config.toml
n_layer = 9
d_model = 192
n_head = 6
n_kv_head = 2
head_dim = 32
d_mlp = 768
vocab_size = 8192
activation = "geglu"
norm = "layernorm"
norm_place = "pre"
norm_eps = 1e-05
positions = "learned"
qk_norm = false
attn_scale = 0.177
bias = "all"
tie_embeddings = true
parallel_block = false
init = "normal"
init_std_qkv = 0.0276
init_std_o = 0.00652
init_std_up = 0.0276
init_std_down = 0.00652
optimizer = "soap_variant"
lr = 0.00798
beta1 = 0.95
beta2 = 0.95
weight_decay = 0.018
lr_head = 0.0108
grad_clip = 1.0
warmup_steps = 200
schedule = "wsd"
decay_fraction = 0.914
decay_shape = "linear"
final_lr_fraction = 0.05
batch_tokens = 131072
seq_len = 1024
doc_mask = false
train_tokens = 458800000
steps = 3501
dataset = "wikipedia_en"
Each number is 128 + 24 x the weight over its row's rms, rounded and kept within 0 to 255. Layers, rows and columns count from 0. Numbers have three digits each. The size before them is the row's rms in percent of the matrix's.

# layer 3 MLP down (transposed), 768x192, rms 0.227, rows 747-767, columns 96-143
108:102122106149121066092094179157127119159146166093100166104121165133116137140169114170131076145109135176104154116136130181129148088155145136149111
093:121139124127133158096117136149086138163146102163123111124139168113132131158135110137156154118120115130119082116166119119128122115164101108142136
109:143151126115096147125115097093126077109186147156133137121134126136159129167133143150103118148145149171137122131108098166119077144169117111128140
102:080141113121131108107151148100133163088116083111076137157118145154105103122120118136135132100158134117144126133159113150128159147083085194147122
092:187116138143107124151119173159098109113067142097161160092117140096074115148117102134152115112131076132149129129092117119121138108140180130155105
110:115100147134139127139115150103148144115121171126146121100124140132111134147110128126156158122122160119127124128107172131138122133109114155106111
094:129113182140175108160117138142098110133170099143107143104100072149142174159139137108154116158133112129109140124100095127139112181130143148122123
074:120114136178155139144140121137144090107121086152102116152151110056127158096073138145133104165139106109122133147130141106144124134134159128136125
100:113121114206124093111147121099111120141163089126150129121100108097160123158154129136110126132130134153110096137155148055094124155111132105103158
098:127149162137136091066114089110121125123136149113096133122127107137122136155122115140136133152131080078088130150124173089140112105106139144099121
100:139100123165122114171122169124121151121130109122140122148132085108133140144131149162134159139121105097107114166161101094148121106103134142133136
084:152086137131184132121129081172096137131123100069155101131110117088113155122143139181169140134150123150114126143149094123122130108115146080101129
095:129091124129104159139124130117174116157121128147134115124172110116117171109119126131121123137111148122091100104139130117130135113132059122152169
098:108152161139168145136152076129111110146140145144116089138146101113148108114153119169128167127102132109132096133174118115076120166109126124108166
099:127123126116129138115132107082116093123122186151095120098125152126166127130135097115131124102112113146146106159092151147158164147137134128133098
094:120145126133132090131082134157112068111159137110116122111106076147101092101152096137143096139130149117150093134133142176151130105103074089147133
104:111137127132100152139116118113150124135105108087079154102078133128112115130141181179177116124151133106118090105164117087144139107153135171137139
091:116133133148068116103125164149138060102151130124179116155098136142144143120139115151134110100097125099145161140163152114171139123155079142136144
103:145092106152129134109118128130132141165133122071145122123112115106131190103121117174130105159150103133124147144110107152094102138141153137133143
099:115121107097130160145142156080121098153102150124091137149157123144146103114138128124129099153154126181154122096084127122145094124119143153113129
099:144079136143092124106139113136158088186094124130111163128110121133137133146113165153142124138102082152093153118085158147140105133126150115134110
# layer 3 MLP gate, 768x192, rms 0.254, rows 748-767, columns 96-143
088:112136105117079144130108142126102175146121113129162125137101099163154128143144142150104152123113095152104137097152174134126204121125146150115129
102:133144169104116100109116119174126112183117153108161109096096115139126135158115134128124106117115132104155098153162148087103095143153138139132128
097:145152137161141129143089116127104138124142133116111114124104116122126117142149106089125117121143070103120144121152113136117175131125162126134095
098:099139151145090139161109123113150100132140124139077120131148143096155159133096125116118114138104136100129134140126156130151129131102122158098103
115:131112109150125142072123142143137103137107177128112145143101155129140117099093102125094092129160160103126164140116120097101142113137133125122119
095:170132092085079148144144109127144069144128098169145090155141142130151103094142132152112130120135135115134113113126139125138133097132085110145159
097:085137138119143146108130078112136119116102122126162110141132164100115130146160117145144109099144105108131112116140140147123137145131089126172117
103:117135148097103081147139101078133138128117130123150098129148102139109139163140106147145120124110118158102141106156186140151105128155174133084143
100:128157094140098091134115102140114145182147127123124169131122091151151175140106146177156137140132113113131093125103116077125089119115111099148111
094:132131138126105134151147114162140123119131120115093120111152147114114117152170078169162151119090092138128129140128147102105125174156121113137128
095:094129150132116125140145061113119135159123168125133081121130158112111133109113083131130138108084113134137105127167146119079130123102147142129120
092:145116115101119158109102108124161153131165117090156100129109165114110110060122130143143115130169119142129123092097123124106141115157172122140137
101:109129108126142137118154177138099141115158126137098139122135098138106109149106126090119129126117149130145124130131179079111155129135078116154098
099:104123134075120134147162153157162132107164156117177106097146108120126127117137143146090134118153155129139100100131087120131115134165136127121153
105:147123140100101103113111120150162108141138113151122144169101143143101161138129161116126122112118172139138117133111129121089160132116159128120117
108:122088107102111131139130118128128125136136144165155125136100121154138112131097122134116121126117144160127125131122116153125121098123133077118134
111:125142134090066159101094133134165157123086105134092128127128150122163159137114161142069116123157159120131137117096082107117164121153152125142138
101:112120122145142191132131112146131130141128115098133129122125151165130075120112166094109154152106110161136090142167115146104133127055114124099135
102:109099093134088130148141115157145113109133159103126196127103102157086152133131122165189104116146149146160152141131077161120131068133137141116097
100:129115126089140105135092110126087146158135169129083166146147140169081082152191119141092153104124145107134112142143131089135092144115106163158140
# layer 3 MLP up, 768x192, rms 0.259, rows 748-767, columns 96-143
091:100122115073153106119153072105107195142132108123133147123100118156169142087099191123132104135115134166098106145127110140163094112144162113120135
101:104118122173138142174119172066124141144106114120138163146148095103107153092117099115141117098134137133098159137119102155117137123158160155168106
090:089133106149145132131106137165115115155114121154127098127156161145090126105154137116140136131145089102122147154130096107077141095098108146123152
097:138109114117143157122131102107096127143159151135138072186078119142129128098137171124099135114119126106148099108137100131076144122130121130130139
110:110114105138140112124170132079123118131112098104155125158156158176117194143157060098133098137149133092102145124110103129109130160108150104106123
098:096148141153162129132120133130110150113163137061205118073142103137118124139117112111146125145122137168156101170152122173064136132148130135119121
092:072134132139132158117158141127090070124110153148097159124122127082102116094107127121116111133128102140091103120154185153109126109134119147185134
091:139119143118121123102164113145145138146128089152080121094121066145146109115166153126130134153131123159161162102152137128112088115162100147134154
107:136129150130124157086082101099097114143093088150125123105176112138151137141078081153158130150131154139110134141105132158163081157149144103121182
096:150120109135117165130137134103108135116162091155158176091135102118114123085095147110138085129097105111149128166113119163113115175110107139129105
099:081159100082133120123130143122117114080140120137135132098124144117170116115118135126119116115110120129136131163119159137124145171160114143123140
092:128099116098127128140134149122142120138101156147116149178114122161123126141135109126080167079126152123137096149095183118129115100180113147111142
101:136124085096128130129142112191167173100143100125118135116100146092103083145105159127099143118126125169077154119121160107136127106165119140126101
102:124156153129125125136106120124111168136142109158096093165114133118146212114158135160134128151113149134060141089133106091124091117115126106119143
093:087138103084164116144123157115118121144098158117151131105134113116105155110129107135105143143076114080113116136145129133159097097125108114158152
106:155123117118157102104140092162099135159140152120119135139164182157112113117142130097151057114165143156110152107126104097133137155146129113094142
099:093111146123155117146127133122181131141129157123125046174140115116119131114133137133128133078065137133165110177120166138150102090110174183100089
115:118121125150108126095090148087184160142151157146113149097117124179121078129146124113134135103132159156121113137166164116152081140099096116102122
095:153125099106178111143151150167133144100118147078127113122093092111096131116142105144134154135116103136086175134186113153124137093130146099138112
092:091114073120155195125113128102157128131111096118114187158121136129132126098113179138117137150093133154104141155110190140127126111146132123086097